Each number is 128 + 32 x the weight over its row's rms, rounded and kept within 0 to 255. Layers, rows and columns count from 0. Numbers have three digits each. The size before them is the row's rms in percent of the matrix's.

# up: layer 8 MLP up, 1536x384, rms 0.0399, rows 186-285, columns 320-383
# down: layer 8 MLP down (transposed), 1536x384, rms 0.0281, rows 186-285, columns 320-383
up186 127:114156073190092138076150074073180193147118170106132098174120130131139171136122097126192161107181098120120069150127132075113131147147177178141067135119115062164112015122140078086157145111163115
down186 131:121142106126134135148206109114110091178129071161062167103154140105098109089070072104089164112117152137135120088118165128152113132145160154104190070189106088141156162082074203148122173165113199
up187 072:177134151148168123181157102075225111137092114145114121153214128147128139151145135146125119113152121132133113096165106192090113137094120157175120111145120215147132104099103094194121120156109099
down187 071:106124167095138214132111158156095113143163139193155145129103124105093108147140152138124129084119143154136106144105116134158096080116211122094112128145134131119149197174153171105094089152178139
up188 127:116179120114079119141100096094174123084096095200137173150093162125086120139123110121101119097088096160142108155196123114168116159109152058172110131150140118092110091211103113148112088109145139
down188 149:110153100162122131125120154049146120127167155122132150098094100116188147164101149086122173103174154164086098167033064065141099104113128134093099109094129151109144109164127145177168079147184127
up189 107:086119157082117123108133048123135081146100049148165051151153119112096113127200107187111049089152134132130172186123134061055091147126142159168158178146152149119114155077074164142144123132115170
down189 096:164120125137152093156101158143137143155144177099165156138091129126150068102105167121129168135126092115144136171116162128127182055197132099116128154118120120127123098136108170113112147135125148
up190 072:116148139071105120205150159147127117098156088093116145117124124173109124138122129129160102107051104177131125113109066131147122130128178163101119123164169109068127141138098113131173120149091155
down190 063:185121111154066106164131146124156109111143139162156130095117115090122082150080217143155082143174128112153129161153118151130177000110099089115143139134102159162117105154111124094112137144105123
up191 105:124148110133103104071156121104200144157116122129186136165125064116115134114128109129107126081130119166152103174147128142205146142102194073127143139139179097145132089151128117121159125120135112
down191 117:122153114126114106074146110114057119068141130161130096102177117144069118171106111132144114064119114165163141081081100117096117076150151110076074128151122192135125091143135117069147228128120050
up192 078:111112093051110096144116088097129115083151144135160143167129100105102138149174114136115126139165126127107179093154087076107129139194117114151065125105058150050149141140095115078142127146146082
down192 062:108117136129117110123109121091101148204147091094075166165118152109095082140148144124154149113149169083126119153143144057161069034099184177155126142137191053105105104105124133146126149171133174
up193 058:090119140052157158111156155165096079130136170114093109129130103120105139071071110132145057115066161102123133147099104164125140147252082181132108105150113128150123078102122117120090085108129148
down193 063:095128114179074134139118101131153138108113101127142133104151145141104099109166170126109140117174150111079142132167103147133106000087109109152131108116106113124091111150186120128196152152101136
up194 119:098114110185060132071087162208144118023119120134142094163103107135183125167132101031135132150249121141133110121140117180133194132089178127111097096134153158082101092171099099100182114108137146
down194 117:133160108141127079105120136159156141118136171125110074172104153138186145108098187190110087070060080111106144098104133088072114097155089143101091159094110121141096187121121104133134159107170126
up195 114:099103117132113114168139125057137121128113144136113103152096097115199161141134117113184091124135130127118079168114172042119147145181165129124083178147120120102119111120121078187130107116172147
down195 125:111176132174147089147130140098087164100098088175147184153140125097100086152096151179075066045183194118168143134187174203126185125096114105169132133176119137139189108127179073147122101116142069
up196 063:121166111143146113105105157125124129055053131040140099138129074142161101123099151092146171119149202143144112070108190155142176129133187118051162130172108117137105132166179148137128145115174202
down196 061:132112135143119149128108135137111111174098124171113141118135101125105087141127189089188112181164144116198117107137113103067146017115127106130154059152119155096135119126081107084099182144102116
up197 127:066162104135043070205132149087159183032108101128165135169131159175144170174062107144157180122152128178130106084128097096147195120106139079144083153160121167119162113157146111059137100124119127
down197 147:115172109184166161111118128127070153138187148094078129163131104123109105121129077093173134149065103156115158092136220145176127143158113153124102140114129117098110131139162172164152124161114184
up198 079:173124117137132102101129103139132147153088148117163141225073208133130254132163134182173077094182109131123137082130120150121095141108129197152131112117167110126096125136119120121146174129091105
down198 075:118139104137113157108091139134195114108102158130096132175070148141090082160136143134109101157112136104101099094151128072119160000143167114150095141112080152118154104114200109126116160153154134
up199 076:128145164140156126105094211126114124117144146088130122097144110182099120119112128161114101142103084130117085125179178184147100135119100112189086115159109107131122156118105098088112116135132109
down199 058:091145117103140132157133125103169165194132105186102130095160143095111075093114160134142128117113151106107153125092118135120119000102148091153108103130144117106141165113205159147124086162151139
up200 130:068160134184142096140108131094141129125117106156170099153116125122164128130122149105171126121137149203137141106087139160071154138124117092117119136121093119196143153111164120089160152127169136
down200 124:123095130119189130146072130135093125162138148129084152081132123130115116111209128072102140175143181069127099163162105154163123175105176115099156131122106178116132173168080137176122142127129125
up201 124:107100140144054110183073138085179173140087180103081075132111022111163143137193163195142124119156084141139114116131160116160142122144137149164097150107140099131095115066167149113103134130188162
down201 148:067133178178133130130077145179110151149106125147190112065110131106205075128088096059153099171100153157095110106186124143102159136166114093114198114147162159093160109152134090108142120103174084
up202 116:138120137128070089110023086077115163121161119160159194103085129133135128164132120114196136149138213114122133116168138092144159148139130087093197082128121134148105110111106118114174157132129148
down202 116:085085161179125114153152147116134105162126103158115121109093158088149094170115138119101160134136141122099106116173112123133154104167117105093104136112106111123099113113183115134099112137142120
up203 117:159113072128075110132144089123166167116108147138055125198099130122134125138159128128146100164168168080114125105182163081156133153169147108062147137165127092100163139203095129136124125140116171
down203 113:172144167119123131113097142093099086122119105153133175078145146131096048098091115098161152132100095123159147094123150115127141081163122105131120136142140185098172117127119154102095142143071126
up204 058:194118059070190098120095100186151101088108173137216026145117179122132150132128119073116105122140097148122123104106120159214120128150056206090076132120110191113101063096089153189101150105135174
down204 050:127116150151118167118113102086147144134185134091130104135135064148159108142075131127156146117114162132116129125175091140098147034076165137126107125167151137166117210165217115140144116142113151
up205 071:147172161098182108169094111112097119085084133091134124173129211131130179143099135127094092110156157159141153034141124104161125133130113119029159160111044188128105154071140110114140134099133129
down205 055:111135106130170088113134063171197135138126076166145093107136082145113074068175103083114154141165139104078150134129077100122131001106104180095110108135131179087166136116152107120197119178145109
up206 073:124136121146152143088127073109145083080097100102198055168156103099133129092147107151134140085106138133149075130111078138054149142155135088104144137170102216153124088182104119083086102141147150
down206 063:118129126162097155123159129143081158108138074145117134130131194077156119140152157124126138153122128095086170145109139136145081039072154100148146106143178136093129190065150129134159191180117060
up207 107:198154135158137145145138176163165139039121094143151224170111146144115143166111129107120167075135121184135137117160174142161194136159141112154075122179103154077088078123125084143157089105122148
down207 114:134147130090155068085097103102106097144130112161123102127130147083152122094105130091150141200211150073103127119090178121141057128125046146126184078086053137076156144084087122127116185200165139
up208 094:157093166094194119139131150164120110105148206150109152145179127072120148132157152130082158097119140203117112184112162111106111123142130141134127137105087145098142180162128086136173121102164128
down208 092:165143158115130147119138103088107146120132171147149107160137141056149121077159197077195151127151118084133116149096140011108136136122100059138094134132097124134110131141172115148097162121171167
up209 119:133138173110069128115138131110122123105116107140133080137189152163171134166127147144116060148112035144136120126131137172073151130166095113133125129129108167185121129118141105134118138111133173
down209 131:133143170127152158130124084131170106170146150133095077132165072091083186055142099091125124161136132147102177132121117153123089157096089169159188171096153069092104099094150099075124135178100110
up210 118:167152124158134133133091163130144179087103104146107134100143118128122147125084138157196114122069092133131071126111178152193179130109110102102052165086139112143121104133169115148170101138121146
down210 151:074119127085172131120172101126163099090107146112147123162089122106110121098148104094076163159156096114099156144130062109081143095124129174154119171138110137087150159156124130162089139085146121
up211 116:142133097158141161163143159145143121104101111180155128102160149131109168117167135145113065170189182152127111107174177116141148138143153139114116118156086132176089085140157113134120105110176178
down211 096:095126113063184122095083124111132115131083126140158126130112118138143098081167142090159154145160114139102121097147152082093036113140150116157065155125074193075124133122166128136159129170130141
up212 086:190155155100102156091111074092134105087101202222132104145087154098131098105132148164118134159141168149126084104158117152160143136104095090092099197135089120140115087145127105156119101088147101
down212 068:140159105143140141134104130145121091152121119118106114101102121118170061126171178159129123106139137126202120189132150119151130000101148129117123116137199135124116125102157124107110109198132180
up213 093:077146176154068113151157083178138097122095124123105141106137111156062131176128150124124135101100109163156109177139111199116173137070110146089083140174136140174108076118094155121142152113140128
down213 070:113104113056143113139143107129157123126136095119144102112141146100168134150165140148144060129169165145056161105167124111102140017057159118150155095126139106139134092137214165176167098190126138
up214 122:134143174089128102090073164137143167119165116148147202143071174172124156171163113091173117138091105138129114167150115109079174131146130086176109125126142205169115123129105089113120139134131078
down214 150:148117125171121132124132154136145143161199177123054125046085132128131138122091093150113098125135130127109155162161126134103111151078117152097139139156141101147240124120156199146126073139156133
up215 081:129218165143184171129140139165091134124072104081163120185135180153157151126126099082078176161158098117125120141129103153081161138165114170136119155159115109144088132172081163163085153097123166
down215 071:144170102129132103079151119117189159153134075180146071097099096149166092142175145151143137096104132163113182132111130087132105000107165127105117122122134163131108095123151148137135104196111140
up216 096:025102163098094035147162105118148098125133077132157095093105095149119146116116152174124146080136176133139097189094161161122103136037158143123148125140115144132127161133118109048141059122114112
down216 104:157183074089122198153142105108094124087105117124079138132181115105144114131106124128117139127191145172119167124200140087105132148149169111145171103094139094158128155196111078118139130095145148
up217 094:143142104160085128144128113138103153125117113114127111100089100152143115113123136141119119072177102129142152147092107120107094123133160142065093155081160080120102136152114109178109133073123136
down217 070:180107146140144110114155140104133075125158159148137134160127109197091136096124196176136187105121158148136061111141143100176062017131132097095074128141142149126176164169155139145154103130105074
up218 108:207203136123072174136105147085153128092119144180113123153163184070131147163111128118113142103158091139137135047103102158095120125131091158088123134074118130188096157107150113156113113112140144
down218 113:134115124143145140116106059207152116106112101092116176065094056188146104135108122114146177134124149106117121129084115060153108046150087129108127120159065172079151137162110152162174109127104116
up219 080:102144134123165148134206175124180080109164083130132137107098088132091107171099129200099081098077104191131145147180112148116148115152114134182122129109132105141121170097110134137120129139119156
down219 066:121174131126089088146092134096130160171135134157146086103079150082121120109130190111171106116193186120041136087152084142105124000059130108169089081190161155137124138142186083088138102100130098
up220 080:080133143111175080104163175102178104133120124136169143046129042148114120183180120136182106085140107189121133117141060081102139114125137124155157144158107107116154120131120139036189089147119121
down220 067:159191130139109126215188124082118127160146153109095122126155109137115095097130115142121118133141115177121146103186125109119138066075144139094126109095087101120149133125206127145179126174108155
up221 122:130154125170058157136160115079106147117132126116168092106176153125118116139124119136105123076171134149135143116143130134158139147129140046068139130124132089134135142140149092098104111128140136
down221 123:118136081150115100183156105112060140175115081115138126115138146141058129168113148089100097142140133142184140099178178148129177071097179160081088094113067111114123154067053120125117119127159086
up222 119:125198004147080074179150161124185155129150119055150084136203125124155150094133095104149170171118142172115132103111188182120156129106151116112140115148135144155099066101125107130156153115158127
down222 144:131139208070182141144135132098100084165072091140161128100129177168101129108152154108177113178100157175120118137121078103195028124117057117146137130111128113105100148080169116141163108172083105
up223 114:085177151139103095109143142114182091157080089077118097163136120092145141140149122114107094128130124103101157153121113124128130120136150099178096131088168121171135081087114086160202118129142110
down223 138:157065151149129166126133105142086160188177181130089156087128152128118093122141161124124143108192119128149078083169138165143096117136118166077132150133082146117125161151169146142104126117074154
up224 109:131094142101134151157089098176076142112115090129091183089200140116114121115121123086100118124117179139148123107153136165116130142112109078167143169196084062087140166120114086146119130125135154
down224 124:116120150128083101173134195146111121148159142129151115115116109082178124155081198146152103093118133142108114148176131138122125117127112192147086125102206125127131112120143076162133121148136114
up225 120:127126148159092126167072157138128128157198159137155111188109122116145129081111114127131144120164119174126088116069162127137149132161111157085087126113145089181123116084118096105114119102125158
down225 142:136143090164073136130062115128139224110083087109096190082109139130122107166186146152072143175136158093108171127124036121139204148111127134148131117171121201117097078185135135107180067108124115
up226 078:122084097059154096142131081168134166108107105089169106071155095107130139108113107164217144133114118101127099164096136092130146147168095133116142100124085148076099106128119135100134119135148188
down226 063:171162082131134116141151094104135127120131135097112148117116104117162081125079178129141121146185094141153155135104156110122127035084114140136090061109190137107137218103178112115116140168144136
up227 110:156150213140105158082141158084165110106092126127164120129184112134130145147088119065076161127124200135112115101159128166113126147110106100120153147140092105145120115207126156126112121094139159
down227 098:154102143151169128071074166146129131104139162120114160107175134110135111139144144115136118097060115122027097181122175148146172110116117092134104159076103168139111187122174145143092066162142188
up228 088:134123115137178157176152122036158141128136092117147139106138096122091149103081135108151113117119139148132150134074121096094150127111174125059118106155087093090146143127126107121149093125143144
down228 089:148138115135076159069111093115124111109144088133068117173164165125110146120145137143154142076156169123119126154177138144141106084118131090076147085165107160155143106134110198064077147154121112
up229 120:136096179151115081129116093060156135110152092089162088135198067153088177151065097159108147080150047209130072127145077131148167121067190088175099113120097156129129006162120176157142060090166103
down229 109:136160108221158199163125157214106150111087150160062121121080213096187103159135118090130122066144120140118164110123114178203089138145144136146162131118165166137152117137135152112150092118128128
up230 099:072158127153116169124158064156158091085098055125152124133134156160150163127108049142148131117128103126126130104132152108090138176120157154077121142155147177202146159092073086137168127128112130
down230 092:115131161133151103188136148154099085125133130138141103160122148114164104086129156140150115141161168168131179149112120106101093085121115131098128132122128123144114167126147108131137169165162122
up231 069:059152052123088197182151121129181151070151157134119131045128143119103129169184137117174139145114136157117111157174126138112174132131201081141126109099133139183127127164138105033104132123114135
down231 062:124161162138095182104136108112220141176173185108136128088124102124147142115063139109146137142061161116098118083143147123137101118097122155079157100121152091084114135116149150098103139148129093
up232 131:183117159096127083149086136141159116011182096159096174143155126129092135158134118097140170129143173140133108079148045088192177130151091084170122151138092134098072129151088086154101106106119147
down232 118:139164108130129114086050121150172111172135197225117057138097132100144115074146078158128111174169154134114128148131114101128102065106114122069101088102076134080115135083116105126126165149087142
up233 085:078121073159132095046114122110097143162103143145084095172147150168147110100094141108083130179097096107126110146159141121121100120120122127166179124117136121157139134191108137097144108091117136
down233 112:151176183154087170197121067131152131140139100140124102124095119156136092118143087186162173098139102152124157109087116147140129184104112197139062101178086131149153097110169179130132097144134162
up234 106:165111162134094054109025126132054137149188133150134148112093129132156119138092144186172110080146119129137095130136117125132170149157114100160127158180122122126131110139119059094089134084154114
down234 121:139169143114179206155186154126214141094127139156125127171122161124114131123123130109146092114150146144132177104121113127148101119133109136126076142147152116192128083131140164132136149138135148
up235 079:154131169143119152088071144076058112134125197132201111113140142056115129108194149164123121128060182156138093138099103144152106129117128082148106173113131182120118122121131131173174121138125136
down235 068:124133133110167110137146089149121132136139100096156094138084118117155109139142107136152125086157149113160109159153130093164135130144151172107146063153077074104161150202060148100121126177166125
up236 067:101106136140131152111157132163093220141137118117147105132111111165076134142213136148135198127154124117123112182097094058087124156132158155135115157124113126124084180131107199146120135118173108
down236 064:085103104145162070104101172128108111132155161138102132174136138155156104052101146138174105135099121100093124110166177142107103000137135107111112102111160146105133137110136186131114140226115125
up237 092:124136132111092114187175127106165124109103083120172135091106106120146164214103130192129083081096111118116125113099150146095142115106207142080142103132058082142143121118145131139101111093170115
down237 121:127088078129161131185163158102112057090130127115127116128137192100107131136148092154125107106144177155152099108189097125131129135141114088181120142174111101143154117052134118109090143138138171
up238 111:102100085099081097151077146151091096102144130099137103075178178071129170195128111046171121108177100151145040122149098158093203141105102091144141165167077178125090063141140167113063112133193142
down238 132:139095130175127156123083127137159142109148194167089167135166162124079081078101156145163141189115120118133147146135214163144133232135093116129111166104149123167129127147041100149135135186079185
up239 102:141134064100107099169157081078125145161110122161141139149108214116136202101075136170122113061164102118151124098126144098091111136140090115120154117121110106115166106102120110064067150145134160
down239 121:066152131122148145128063165174219118118143156119198118150147030162144100111128105161143142180166083117082152129099068125093107133126162152125067093179136186142134076099132161130174111129154169
up240 075:133133136087215129146141104204158118072155090116113083073130143079118117116166098127143110109058152203162138127137101108121125106161131096094129135164145143125128083206109141081136098103139187
down240 063:133103132139101130080143079213088106138169146155094143161125173135144119128081153124136113154114125095100053107165196146185146036088104084160132141104137088136098155077179097114089148217108128
up241 129:099127115157068108079126160080158185105113108137194103183146131120141120114109114100109091164084117178120070074142181154135180116123106101110147129122143101141117130133134136106149140089142152
down241 137:131126141106135100115187108129127129198165052128162111094131126132124162081102126129090113127110150073126078177119113137167113152079137176075140159133171115130137101090141079119143089218108112
up242 124:127165094147150110127100124088162132134136061105089157155106132123152158195135123061105070149084178135118122121114063083098111136185155093151076187108065168097067135139114145128135111111146130
down242 154:076124105115166159172128181152087142120126121140082091164075130122083065175198154091135170163129125165139098163175122155122189120154165072134105108100119139129145156165159130125148091085099115
up243 096:125115095135108178145146105116135151101092133150126136122073240163212148153167137124135133131157118166126134116124210216183131152128166106130178141146121131124107156122121153115137086113146140
down243 088:153133151135088112115172156109125134168145086175111140153133167192209103146113130109139152163122150138142139124132120108172126176119141124128119169122104088139132069142119128115126109193113088
up244 088:131094115133063162167131130140173141084135109138114171000142111120142141176166130096159093077147174136141121207154116179157120144088197166146129137219150119170112110198104149100096112149119105
down244 083:083150156140091149119154117086148165165193116104102140116107107117169145123146111111111162141089180125136138148100122093171090136114000157074121103122087179183147133124143114101128140115178154
up245 134:149135168066019094131099130132113125101108116128138118169086089162140136217118112091120118097137166154127141113094134163140201134147140063141128127079036113129103146119115129124102077100164175
down245 122:137120191125140077122113088213133202149112190149149129159108117121136139133114163125124108158124121144104182158137178146166122097144139128132140121130192077101101109079135167132156137134126167
up246 119:162103088105144133083101150108094132126171105068118134148153164170092143104149101109231110167155148154125118123106180081101154140082113131094120133119116194177118128140164091148151149140133156
down246 093:152164126135169128162151178146111137185108142153138128181111131147152100099119149145146098118088126096158119157127145211151135029130151107116153113135101046103091118139095127119129116111123153
up247 080:116147142097160091137128097111080103141087171109053079139134077194183139130151122080130126143156170130127142127141186138109100124096168133121041139159139193082104156184145170144145068125121182
down247 076:163081096123130129183082175108092106171112158069099156092134155077163122141126136088127199117165142077153138128084121093176091075130152144099093077097151121099167229133121124209125062151149148
up248 118:120128067188122131174145116150122122053107112136169158054130151097161158168144106087101052097134145130116121128111134168103115138140197092159180086161093162156106102147134164159162149119143154
down248 107:162111091159155123176185087157168116134093109102150146127125146149076140099129125144114128111150114117111148063107125145149133052130138114178179115119117093181111137165160140096100182119147137
up249 093:140136092096208093133161119161132167120185115122100045205111078188139126116132118173075086090072133164121088120114113141170160114064143124133078111029142150115123140137187175135212073130130131
down249 095:125151127065144140097135108078159177145108133147178116118179141134149075118151142093141102148130124143127139100188149109133155089074112101194119118162108099185100054143192154117098151143099129
up250 055:112179136151180127080142132075116186101115089218107135116144168179130134134092151145166142176067134143111089064142166071095099150207150116091088119164127072078084128074127088093112118121149149
down250 049:177084129124084124178109101149125145171127135131114148125176153139140102126112151117104094156138131097081173103163134142094091007112088092137119111104189146140143100122125137139055176208101080
up251 103:181180152136096145130176103077076123100058110093118123187084122178099112153072107128145098132169099167136141106166126111134151142101025126119102170141119088143064141149134161088167144103120140
down251 062:136111115121136132083098106125069102145127127102117077156144124142109061069124200131133110150104122089054126160094179132173135052139126100127163115130141114121126123091164123154103113172136120
up252 120:122135113112127082163088160163189135109091118126127164161129153128127128120098112121135176140133139139127098133119128147114120144205128104147138151172174120149100094142124145106126121108126175
down252 104:120138176151125040082136145078087133142122074145142120120124137254053139128104181139138125087164119133111106141131105111113141062116078206138079118174151082135093142137144133078146133200128134
up253 114:144063107113057140135122164069064170133153115129207110141133131113095115149145134160124074120184179126148110126116172187145153132148071120135152112117178150161110122111100087090116165146138126
down253 114:154126130103135132166119131139162136113085161116156138138156155156136129104125154088094139156120154161139193066159115118092130100077169164229155134076145147157162096134121126084125160197047096
up254 067:130194105148065127049116097114131137098092137130154103159056080131143168131135178124134116093192160147109111134126143107109147158074129134114109126152117149138074111173101089105122111118147101
down254 063:073135079137147088129110114130133150169104113079107135137131126092124090134156225123137152117106131096106129176155198102096102000186139093125114100129155108159137142104166160124148165169113151
up255 113:166140157123113100111107169140096169129091147164133140116100123084119146205232131110132132083012131119144029067147172155165084153152096095115116139132139105144120102177074165145070099133138116
down255 122:165124130133180168111118180124140153138157158138086105090125057126092095074104133122126114089201147092121138102143105122114169095098140118126120155126076117141179127072109141111132079140192144
up256 097:130150097180122099156135136092154130073144114138103112121131112075106170157211081175092108132095161168130118119126099144162192154156087085155085122132167132162097152093117090198145163127140136
down256 088:101142133134072141082179094127165162159122146114166127083148137168179128075126134143136146089143093143076143092100127118125113048093196104157115143149119130126136100171179151055120078135150111
up257 119:116134104127105161193119134080138134134170174113146133132143133123142141153123112022129127139144112130137132132152126127121103120166155116107107114125137128124123120129120105116073126121150160
down257 114:148100124043106099091078092122072121164159155139123054135131168127119064138139102169145115165103135078095188161131122161075102087216050112130126098098132151165115111094102132147118141102108175
up258 104:121115158148179193074128063138163160129071105167109154189107094181091115094150093135118130143158185135108167056181087133134121132054061136140121182134082113135083148188131089094128106117106143
down258 116:094109132145107149103161116168101069113174171171151143183121131111140100148121160213134095049082126154130107138159191152123144113089138141153053079100117136098138139120118165131129105135117142
up259 094:130148100119153128104128132153111101106091121125134151113115171078111145135129117114121124012158178135147179136137176098135143139186106145103112136118099210144106139231103103129109107111157142
down259 106:130101107109201168129099079124065115122157153105094098175122128110140133074181124095162131196152098090125079196137143143103122111091124137147087108143127107141119120140133180116120130121071181
up260 075:089119050158132085110139084126169151060079063133160170168093083126160138153188128095139111057215125119122164168116053093103201137125131107122149179079137115150110129198098126032174136112098148
down260 074:144118120134170122116167122071064119165143143139061149217162101121161113060162143126123146133074124075142160150176146133150116094139160129160108126130144113158168128108151141113104156164131117
up261 053:121075113109153134120118161126071130148127149120096110144186114159128116072158110124079109147097149143114151093115118142134103153090088126136108135095121127116158139131123102165146106127135092
down261 057:132140103133130142100106109144107117129092138133152131129110148099127105155143224101135085134125143134063129116151120139125126000099110103138166116119144113101128115121177163137135149183123154
up262 065:088082166153071082135166112132108149140127133128116092161253105098091159112222125135139148106092132132132094184183087110149081128138168115213132142156116140120125075110129125106121142130112095
down262 058:145113146098158167129085178182066134146140133155062133125086120144103100091150137160124162127086124142126152093142160073147073147113132087089073144118075075064120110119180166134128112145107185
up263 113:158111135154007116073131120134160169099090051136072100161156089128171137180175124108110111177211121125127102181147104154096092128057100153165100121091128118139119153110131128141192060117138137
down263 111:138141094120158164086096030110133143097090130136105139119132130139086093144153144037057121192120182118147160093129166142190214097190147165142125140106161161135134119199156100104169140112151140
up264 105:157102170072095128083115058137144099092188143160185119151090140119120161152183119128091154067190108169138133146138123135153089135104115135134060098074056125122096114124154197104141123105187130
down264 103:174076109130124105082150101119154157111070180097140170146158128151135082078109171069119145152178095109098145169134162115088151142124120082070139114112091157154115183147128097168131130146104190
up265 110:126218113126087155060126085029245176132072037160125113085158135084099201138092129129130162141215133107124079169111118102120166137133112161149124132153148137104136111081135128061155141126153134
down265 088:135170090101136163152141138127130101115181140129141105151090147096092061107149096108107099137111119092131092137131147138111125020068110146159096094173128076104147172131157130151101171196078105
up266 108:106147098129108177118115133065120115077136087100091117111129123131128154161129136125142073025195162150138094131166067109134067140098101078142074179176056081139109076132158103073097141101194118
down266 131:111126119077102127159120091092145160131092167172115127172148134156086173076126161158164146135103179072146105100115120141108093118149161139079170090074153137151126144190098100112116136108127161
up267 109:178117082088107138130157064069131116039121121175106111071134092111114125171113117134145143109133134173135153113105164136168197122101200114167123142191115161175132129112113152088154067131109141
down267 107:164114126148139102167120148140097172173152137102109126154126128166138114151133175164128127166146173155147123120135104065175132103161080131105169039113074107066115147097120121120097127163183120
up268 085:135131133139119138143068085119051117142108072150164122082138173125110137086069124073162122156143134135132115124124110117151192145202144142178094115108147196105117111152114081094148139105124206
down268 068:117136122071172140100140098140085140138165119115086106097120133122102143155171152166092114154129132078070117167124111109103051069113096115113145115124123122176110114128149127151140153151119171
up269 129:124167115121078142122126110091110121122113109085111178083109165162148128164127134189167100089200116160118103109159130127075179131151159043124093121075120098110151121148123103104137102107151167
down269 104:108134092150097153110140104160105133109153157138127167096114142132091132088189100095172173133177087146058151130132088068146154092140134112084105101153178113093135127078132080201148156153111112
up270 097:115142139166137113148170116134103165065139052107164138110165148123124153161116130098107113076128096157152110150156145203157091132183149087192155124121165146143142113121063111123153130138101094
down270 074:103110120120126095092184157092126132127115062156113100123087147164124120167164100115113125123157131118074133155092177163143166007094142168119129180171132112181118125111179119153088109185160118
up271 077:172124085120107113196108161157138175126123205114130097129103141137100110108093154147151096120128111165134055152142135183181204136110130017167108141136124117114123067136153153160102053117115151
down271 066:123145092131137139140082126155081103138125172097136131109180137183097111166098168117124114132190112113098189097145128165099122017108132088113087056140168127169094166110207124113159118188104113
up272 101:111066126175119093140183075122084115173055158049125063111213110083129129108123103096112112110104113128128177115191087138115155110151217129161179200177160169099147099105111070165106115131112159
down272 129:133198098130119188102108148152189136092176099205158191163109140140089135181165146116145179098078129120095118086089140112101117204082115164127084129166088097114115212162160129131192151145144099
up273 092:161147132096120185119137132113110130089081136080168113181137184131122137130209091150137095109130105108145050166112198184173137136129107036098117129096142106224110080092080094140116129115154123
down273 071:119119138167132192149133156154091137133163071122134124103156123138088100137133148150096159117115126108114146140112122115147173000139145140122164171157122086170149142110170152094125184105122106
up274 116:088166113116125204095098058116173109079157011072144124170125151062117140151104115095098137130119153091116121128111109108109154125218122107071108128103113101177130165187127147165074156108148150
down274 114:154176134161134104184190108153085059104096180093144079117147172104168079100153132185119069095162127163130127095133136149119101068053132136140089102103120094186101117079186153147109123143197148
up275 095:064141067112095130149158110158101153064145133101161115113105179123110146177133112069162130087089086184131102142160155133172180137179139045146150105135141139154127065206090114132096106113150150
down275 088:120155123142123189160066125157141122158110129109150177114109140180160058097100125111126145113163172084080167068143120107141049000070070145095112129166112126145103192133166153118108171106097143
up276 066:117189105155104136137089117139184112047092149139045175124103155147097127172165157067156072092119166162147045106169166128136210138058124094138160136161173137124100099118118152107106134122101131
down276 058:148122093113106058134106158152181115180169177135109134111170094077130090115131183130121049120140142102031152110150121205146123013086121123135132078123187095167149120154186151161078156130157156
up277 120:150148138126111150107128087088217127122129124159115131206118075139088158151108120158148163150170110146117137090132091137138132125117157179084078126156088025140130113147136119011132089108118163
down277 159:098104144118146145123110106181029097131137167144121129127149105098127119108169149162141111120127136041147101112128130136142101089120138104115096089153120118125116166134068105153119175123104111
up278 102:157155160128052098131079119026184129120095115150113106211094039144171164132141138145087087121107146103124117165136118061084097128170090106146111135100072155150072116121141162106136087091151128
down278 139:135163129135120134143154132135134083052139108070180110149120157108111154153123111160136127123151108063140070157125102193124099131141088096170079096133123114120171178100115133127083153158158129
up279 111:116158135181103143130056147097144102124119058194184172139115151107146164143144137118145163153143138143129130139120155086120151142120103115096075115151110200167136131157143129141172093119131128
down279 092:144101104132102114138161136118129118068138097156158143111128096123136133159122179119106129177146158084084119096186114162127181045136122133120111115092079166127148101172147107138078102127120171
up280 077:132145111084090113159102089149168122115113116124133137135160122089131145141201094134155134091111136122110101189116143200129073137095121134159125101138145092099064180098142135125149106131139161
down280 061:139112111122100101144145126120130104145133188142111181096138143135171086123065212104157094160138146155076140140141098106141148008146093064135130095159125159142152176154149141165153154211133177
up281 111:145139123146104102164130110124114068085082145123151075126114067123093082128132125203114070138131138135130136112140099166139154137105131115083071137153123096126111143128105140154167127084111141
down281 098:118074140188116091107132096139143130092215128204138192118112086095115161144133111112166097110152154133140122147158166110122106081143124134147129127114167180159160078113171145182113140136109125
up282 123:163115122162143103123134147123137094148143111145127105139082154129105119161078123133114125134150172147136158125150168145154141137209116076173141124131206120172136098146124142104168169100168128
down282 146:107136188125088088066104164166119088098133087182128109158091093138138117133155166107129115106131122160139099167101095141194108113118105094130139179175129106202176059131089167132150144105099126
up283 108:128110124167090118110125141101163140126123137152116097073151181112169142138133136102103149147125117165131099114141210176136130151167170171103201195149125084207150146127049164169124071142122148
down283 076:129144099133166119079145126083111159127140130114151132124080135149134089090099076130126126140184129105121163097124085074072117076152055068184121119115116165073091166064123130135194153155144070
up284 129:136151130192124160131139146131125135112165138094110149153139095112128133162210099106163125146159179128126140155165074106053152148082142133096123162100122122080102092074133165130153087104123151
down284 112:094127130108082087130126111122124132064153105069130113116105161023218128144119121094121102141086112118104112070118180162117093127182190125102084088136153113092174161135189090119151117129105108
up285 112:088176131124083124126134093066123132111114063163086149163153094130144111132171134109170089127094144123124119130160125112125156158186115064115118214120110097106142088143096152154120081102126126
down285 140:134127099104152118104182102117153129117100102109130139080103013169125091174112176145148163110133116132184144134130110136147137133141110129179186159105168115137129136141110071167156181134098129